{
  "hidden_size": 320,
  "head_dim": 32,
  "norm_eps": 1e-05,
  "qk_norm": false,
  "tie_word_embeddings": true,
  "parallel_block": false,
  "init_std_qkv": 0.0253,
  "beta2": 0.95,
  "warmup_steps": 472,
  "decay_shape": "linear",
  "final_lr_fraction": 0.02,
  "batch_tokens": 65536,
  "max_seq_len": 1024
}
Each number is 128 + 32 x the weight over the matrix's rms, rounded and kept within 0 to 255. Layers, rows and columns count from 0. Numbers have three digits each.

# layer 5 MLP up, 1280x320, rms 0.0497, rows 43-120, columns 120-159
070134061120159113071106101103095134127077111127154052128237043144201098173128125183123145083070160135071113129162053160
162097152215183139127127128119092122073092087185127138126108081137106156148171136177105128108082106137163130170087074146
175140123170168152160159141120070131086132133123133159144102091193150115104076064108093162152181126091099173076122119088
138127047127116186155169186096090124148026062093129082149125152149191165099075138107139121103147133160145113068070097129
120111075113136116138107123135102160087090126127129146106135095173199126177112177134114116094103129123147129137117154135
110143134125065095156132113085146090125097125100138097087138097148065084077147095101155119108100149154130107058083080154
077080144140120129157190186125193100129081096125157065121143086138133104088052090186111153086145107113089097129092089180
119123168110136147106126156086090120188134140145182140153126143138068133152129150121167129112099179098159115153084083088
154115091154115169138113103128085122111074122148130163078128103189119140159113129125178148135126163093118121093101098129
129116142106173117083135118107108125120133092098183129129160094167105152153130107156194140133111149017132155115087176103
128124119121125057126145113139067090147151142110136075138130103103166069122134122097149172101145180157108094133095114102
133108103137185091140109154102087106144168084150105150168115118129079123111060155112148132110161100107142130123131161138
092080095152130157093104186073095119151101134206184103211115130144151084107101068191106196117156164124093072149158083135
164114078100129122090069164129095109156115118084144147152232062173132195137054124102145159146166139094086138136127158153
140104106200121140195122186090087084101162146079111081166155123176140052146140107061160175121143147115088070119076143136
196098181178148112086124112117114092097057079186126102081068105152132120092027147141164216160151161122083099134135076138
092157151180101170100128160092142097113146115129181133162087142117149093057134093192107129125188090159151129113177096080
090117115137135132144146108143146090131133130115170166126205074140118117098149129138148139142115200140148158114121137125
074134068118121144119158148108120125109077087101127062139144153138137135137128134121088104094106091134142085162118106130
124109140123133066120120106033057096101100104148125099164171039215112116133161140166135170101085144139129160079214106171
155110158127163166101105111155158099061104164161195091065110158139173073091077168124089167109134149119084095095107159098
129118137163114059120131196149097131094101104187158125072096127183214074113108141099124089076087115138101086055129162095
154058177118116168100158132111083084078153151185089057178097079133140145150153203120140136094166139167115148111134134131
105129122127186100205153119147083110099150167121149175150125042133133094134076103113184100113100152151149150130130106135
154127052139106119061141134152111097123115149090097051085147166141136157131110185145125195130133105145101191066158093107
127055114185167121145102152176128125115066114084175160128104146095130172094148145136131097150117143157106142107171158081
180102133145124088234164140081094089094110134054128089135168125120067098121112091146127111103160057096108126138089139106
152092130125110130167154171099086134124090214105117090098136104148135085174106154140065141123124145141136141086122137133
143074136114100134094155128091105099087144083111122072145100142149059109120114150102133176146116103099070101169157087102
100131121132127092158164155084147132103138156135145122145113134124175125134098122076164102060112149098083149195148124108
134131039171131129152182193131113108145128131156143080175101148181127117109087106150165158076201163080049121072168111169
167033055130166085187162117164101082139086180150222170122150083182124081065124093066160085126126145119068121099184140115
136117139148139063117168140155134087084146086118161108134132103147072129136109119195129152118131162161122137146133073152
131081069178171112050115119145137125099121133101138118127127087168208136080097111130122161115142124147085163116147111098
069111148139158142144138167096124129135124135125173134138129097096084141143147151142076121094139116122120118122081099134
117126094129089159095057144089078167161132126128105168110154145158100146141102078183142196114127153101055163129175132095
106044079099200099108125102139157141145075171138164115109119081165155126136146149089081166094144099159106118090117140189
092163095103112104106130123100091105142120077165107067128130088133128132112085108093127140128102118107119122111114041098
124124114166191103151134127103146114115110149117104083105144082110127151073073151119080165109191121153130140158142119124
118138106129075161104134116155155137117138139130122122102131079154140146164117133068086184141114161111110177135092119134
087130144142123125183178163090118104105169112078112088135153194126122048079062132159158150100123134037161192143088092192
202106122087108117065152108140063122112096146149146188098109152131076163184151118114123157109101115054116148103123091112
126103180110089083134144093093124128128116178170124111164108137080141099087111170138162099097157124220150108137141078148
130126103157158118144141126139182113088104130125104131099162121155152105080124139121118174125163106158106161141176126117
119131170116138074122164164140136100075145163102137135074141084152168119131103154099101158143119118147165169133105145095
092099090152091143136149193153140149151132140177178151152140106121173118114082144137125085064162150152122163139143140173
131138152158111173155100159111093116144090085105169162132136123137127050162132100112129143136098121097113110136126114154
166097126122118079151162126168150119114132126109147099138140122149094141113038205130148114111139114136049175162174094145
156131122095149108075154168083133123118141139153121100029172060129200099126103141120137086081118125119117140126150147159
077135064135149126175131101064159105065138074138189154117129152154091088081074073122171141109163111163127136153198120117
084117110095086102118110125122115110136151118159119133131111112156174136155099144133172067083119197134089125144131087091
146105101155148130113127180102135087060049133090138080143158157124123135180042111131114072152142111111107103168120172099
112089164109069093124143125125170126142058142114210182125136140159114117135128158105101135090158097122140090135172167142
093113179177140100133117141106128073115154229088090147121099110127160101084121128084128137126108121130134118162165129110
117152134138118135161148107135119102070142134122157076075120134143114054083110114134137200077118139110101119072081191143
095105182105078133135124113090056124072123172124153092072140090109089049114141100109163153105083095110092112124178134092
160095153124131146131142185071111119115111111141141113113099143115116122130155174098120104138124150123153141111151095163
178128113179164130084140129159105086132099104189175125130114080127189099114145066142066130087153089175038121102142137109
094075187155115047148113105131141082081054036202093141147182107144123100091134179203206125128145208139087133121071135123
155162173115126153133140139203104091128106109151169095082057100142154103050079087136139102093105174121124136082159138176
131080083129151131139167114124179087127107131167096150126140149164066111154121146141179166089079178116124163052123119170
113122105123098176120130111122146111106135139154116103092162160146064156062141142085105132123118110118103209130080125095
085159162129124070119135143108142110126168135138112092117193147126145106123111052085144116113122158131144182090114160119
112149122115090080160209153132114181131120131083133105122098131117098055183115138121125065080147114118155169145185134151
091088167117125093158102143138084068088101126100166099167187101151133089114126119111143146107090144108122159151116095100
121093074135151108165120089148109120108071132068173114080137096182096143120100117120149144147133100136148150101150131081
150093091111125132129124179094155085122055150131141154150115095153122156145161143131095101095133143167135113084096063174
108093095133150135089165121128146130100125134100157102103146112114085147141093168103138135127121117117123149188108131110
111105123142147104122153207177122123144067125098122031099176095141129136146089187142087141122119086156106118100141120117
104128148107130113127145146113129108122108161124114115053130158156147143069066096132126143122167139116123222119139066088
167072099143151121128095139076098124120139072150156141151167152187103124127129127132196133133119130064096135106084153151
126148157144171156216150139167072128146071165124118128141180082154143081100145089125153084149159147185070067056145102193
119097110155122111161169141168126116133126153114169130099171137162060113140121168131113163089129092075102113109165136170
084135140099142172140089092146084139123108131113136148112161114099151094108122151140187080141168107128109122140114105134
173072104140112112172158199149097115108078143109206114172104181140122118045141166104129169127172171149084129145092127101
149146086169144207084160157083124104149117149125169119106145121189141170036091160120118157143133204168150143076141178166
083125162108150101097105122128154108092165121135127079126174135137071135130118110143174140107153096134116192152087114155
100147081127161126095102073147159131109123184106155084055134055157097158100133151140185126130136155124137186146109088076
# layer 5 MLP down (transposed), 1280x320, rms 0.0465, rows 43-120, columns 120-159
109157143187127134091162082151158126123159123164119154138174098065117085142166132079113144077117151162174105182142153108
151105106146117109073143149102090162109142107131134091158128164153085106152135137100108045157105059085149083113169138105
112150083131135137173049143140085092192158080200186118040122137183009126116131137168087050098185061133124070150122166172
098077183085049200074141067118160150086125091108174157087156186159120057142149101136102143200106093166138115141170073093
100121104162103092148163162143117156147142110137099149137078138170126126105150104114125118115163111134182156087106158141
097135136141181131081149111149139186119123172193126170070115110132122098155115121120145126110175096134181088170117128090
097176115148131199115190139146123099068141117142106172110095130113190012184132060116115147122131132130027139099096136134
148141118149135134166126129193182118105110169122054130167173140072207128137129100115112128137103083119101119140120103159
090170088148153138136135100137144121109115189095071106127129175044135050157127129137111128131087130136125114127141138113
134103142149118163104094150120115092089123151132149100070064082103114113096110120138114171116137149195152126133158136132
105092172124133148150144112107169124111079120132141183137109110115132096078145182124130125160161105116132140143121143186
117162128164150124191148150136133165122161114095150121141143126180079121140039068149163134116142127120140116082104150110
137100091100141132136113112173112150163094146110162042140129087137160087163093175104172086157093153069076122152170101109
135208157113092122184112157141107125136101152181113103129119112104158203107127137102109051115130113141160119131122164103
057190104133135140133134159056134124177103088096104150165150149108128125136071094191098059152084151180129153111144119128
129133125194138163127104105133129190108165123186088163094132206119146170097122183094098127236132129147164133136101124172
136129132065107101140113130086228119123130130097115085133168109133100174143137169095139128120088166158144111144128114155
131142119129152144128105120133126155100155089129132156125135118103103134162091118174131123132133128102169070146082176111
099141146131106115136150174148134107114110144104118101113139121069142085099147181115127162141111194117156099156153111133
114168113135109199091155105088143158195118148169127076138094130137106113174150141138119095127162159088105178159146089132
060133087082103084101150127158156106148079120160147150158147141205185113155132161129091127106078157165118048026124158127
173120118112125169181144102126117125142144155152127126109117106180163084067103139141177170087156112161110139109133111178
104187105157098117122085112056145155172141114130130084158125190165160185155119138154132127167126093084227138143108138184
130166097180102221146121193128210099124159081111128100104135120126108137092187059186091190125124103123120110131136139147
078128170034098137112129142120094149111158139096127189101076130128170151148102131086067148119126168139156149186183142090
138165090120152124095132122197133125111131101137095107157095119113139183086090134084114128153169099141120130098118113096
125164175093181129131134115128124173151174128126142195114152088125075157111106118096158057114119144114131084129132147126
084124125107132145135111165138139125059165140110107105140117123164177166130133125139136149180117099161120128154116131109
073070111144151140111136174116082154160088160132109148178134116087213150127082127144125173100109169213174134135158116100
146129125101129156143118126121096065163135137160148137131134101148171123170114122143102179079097128130179129099134135104
110187071125125171118175202111152082137174112161097121172183125152096074117109109160086075139078108146111177171139126144
094143124121128155175148160187141156191170110106144192116135092091178130136109123177143104181069119123133103088108153151
032148089116135154120203147165154123152131153165118193128081116093141115109169125164156165087126141167114152083071128144
124124121141141144173082105153115108099078165063137202151156134074101152129140111160074122112160108191152110108070140105
121124160101092132080135156201114155118090103131108121121085123167133111131159058131215132134117197160175079158167091065
108184164115141084077156177036130099126163121105120127164176132124081148156107155142185165146151150111163173115116106142
130105169116107127127081086179121104149102161143121139173138084183116135122130143137094150117083097095134141094131146139
091162110142136147078134051121107181128110153119168145115143174091085148133127115166072125208110064126161082166080104178
138141128126122119089134097156131128136141166144126120120128134115113121092092129120139145104114168117140147170097103100
105143145170143110187127131133162162126187112155130118153123113122110154147116082088148097122114168129145106144124161150
082161165123162177106096087113107164202091116118170140133103110087178123088086132146093111139051104121109119136120092152
099115147112179159129105139121153163144097104117117153099122163176188173205084108087127042129141175114159142095124104034
123112081140173116100141190198170051105127095096160153125132110186131164116161161135116163186136107090091207139121165085
082194136153117171059138137131098141107131155170143051191122107114142120090130151105172065107127133155138084158135125085
107126093107194139068092151139065090069148105100089129105127180079072068048080091139168116091168108122113133145120121097
140099134150077131094142174177189159080205168139144141136099118132162120094109122123132149079113120109123141111136173055
122153113140182148134111115153172108127109124106105118098102144073110112170106075119119144126171179149180165090101110110
100186158095120147099129091097135170090209124167155153140161083167094080205140129087129158117125097172173152154129128104
161085135089135163057123116099132078089077097145115103125096129131063134145080109140111141165086161168130118106140185112
109149179136158195087095084130120076098084133110180148161125078102165102113153104092154128151149104072079119232115121157
122190102196098144172122109075177096115101097139162128099151161106091137048101151185115168162116146113146127117117140145
145117129080132112132180110092109127124140175072081182090114171077103148081191103185139121157090061129126083136113150151
145151192122146141132170127080103128132121158132116082099132102168211172138077123078087129177124095048101136114105130097
097140103115146157087137134087122143168092164102139120166148120112115103092136101100110137127145128124142111152132138148
139136135154164159140092139117109115122100151118103112133170123136168130085151141137109105161122156164098135101163097143
111086162153115129121118141153114142103203116103135084118139162113099169101065212123078153154141123101102132191115113112
093167130163110121124115106149133132131129149116126082191189103114161123097156108156136134104130136142159128160133092129
120121103136112128139116118117181132094216172110127122110110088060170127107116128113060113114071094192100079105145144148
100102111193198069137119099081128161096110119141054199112134151087158100140140163125066133106142124127089179128130106146
127147159134146103094151136155124144169134143148133094085133114129101071148123130134128089116059174061134157125180136159
125123140134173173174183121119155103163174083160129152164177137110161148103095172102127186064140102179142081074146116164
107133119101094122161147144085117212085114140160059124159174138131083062069082113149050127101120115105134136149081104110
165176142064131156147083143135122161100089104129142117105113111117118123137117113120148093136098121120126108113095137147
136096106150069098117095149111109125151143113096154164098136126183172156129119172120114125170120148078093127072113103116
207156133127210099118130122154157134105158086150163166155057129130116164139119073103156095153107145079104118135111103149
101127119146114101104108121168133052180152102159156161169121153121102155132175143108146118076199106111075146188211088112
142118096167141126143170121123109089123121171171170108180138087201122075089112148156144080106154084166107124138135152127
145147091142087126124149096186168092171168102102121061098098146095140083156101194133134114162124122118113148112113145172
166106114134128132120175154101151111136110127134081131186144151129093108137106102137100066089142093145091127096158162178
126123171134196150128142151108119116089154110149174106157071118141146113153174107119203150114127129090147051180161160114
064123091117128163175119107084162066081165134094077080141121177138108125157168193114104050123136158132162170145153130110
150171142103111117139138144172135160103139139143162123133065142108126173198137063105160153138094110170120159099115084077
082109122104137144140061102068149119168126108121130151118075133122117158156141138116185166156116154119108096123150166101
122113139096130157153176111121149084106158120105203141102116175165170159076153070150110144144112160175145136103121140076
167109158142127129141079124142164064161133105084104069080174082126108093123076127140137135131121150118113149095157107114
158119109146131121100122133137155138079104162158145119167161172137119128165097130099134145074102124091101051177131157081
087156110161129114093147103111079133109091104166074082157054125144153153145143149121176188108173089133087114151141120084
144143181132131145111139130161126130099132144158101151136121155142110120140121086092095150130131123146110133062123134143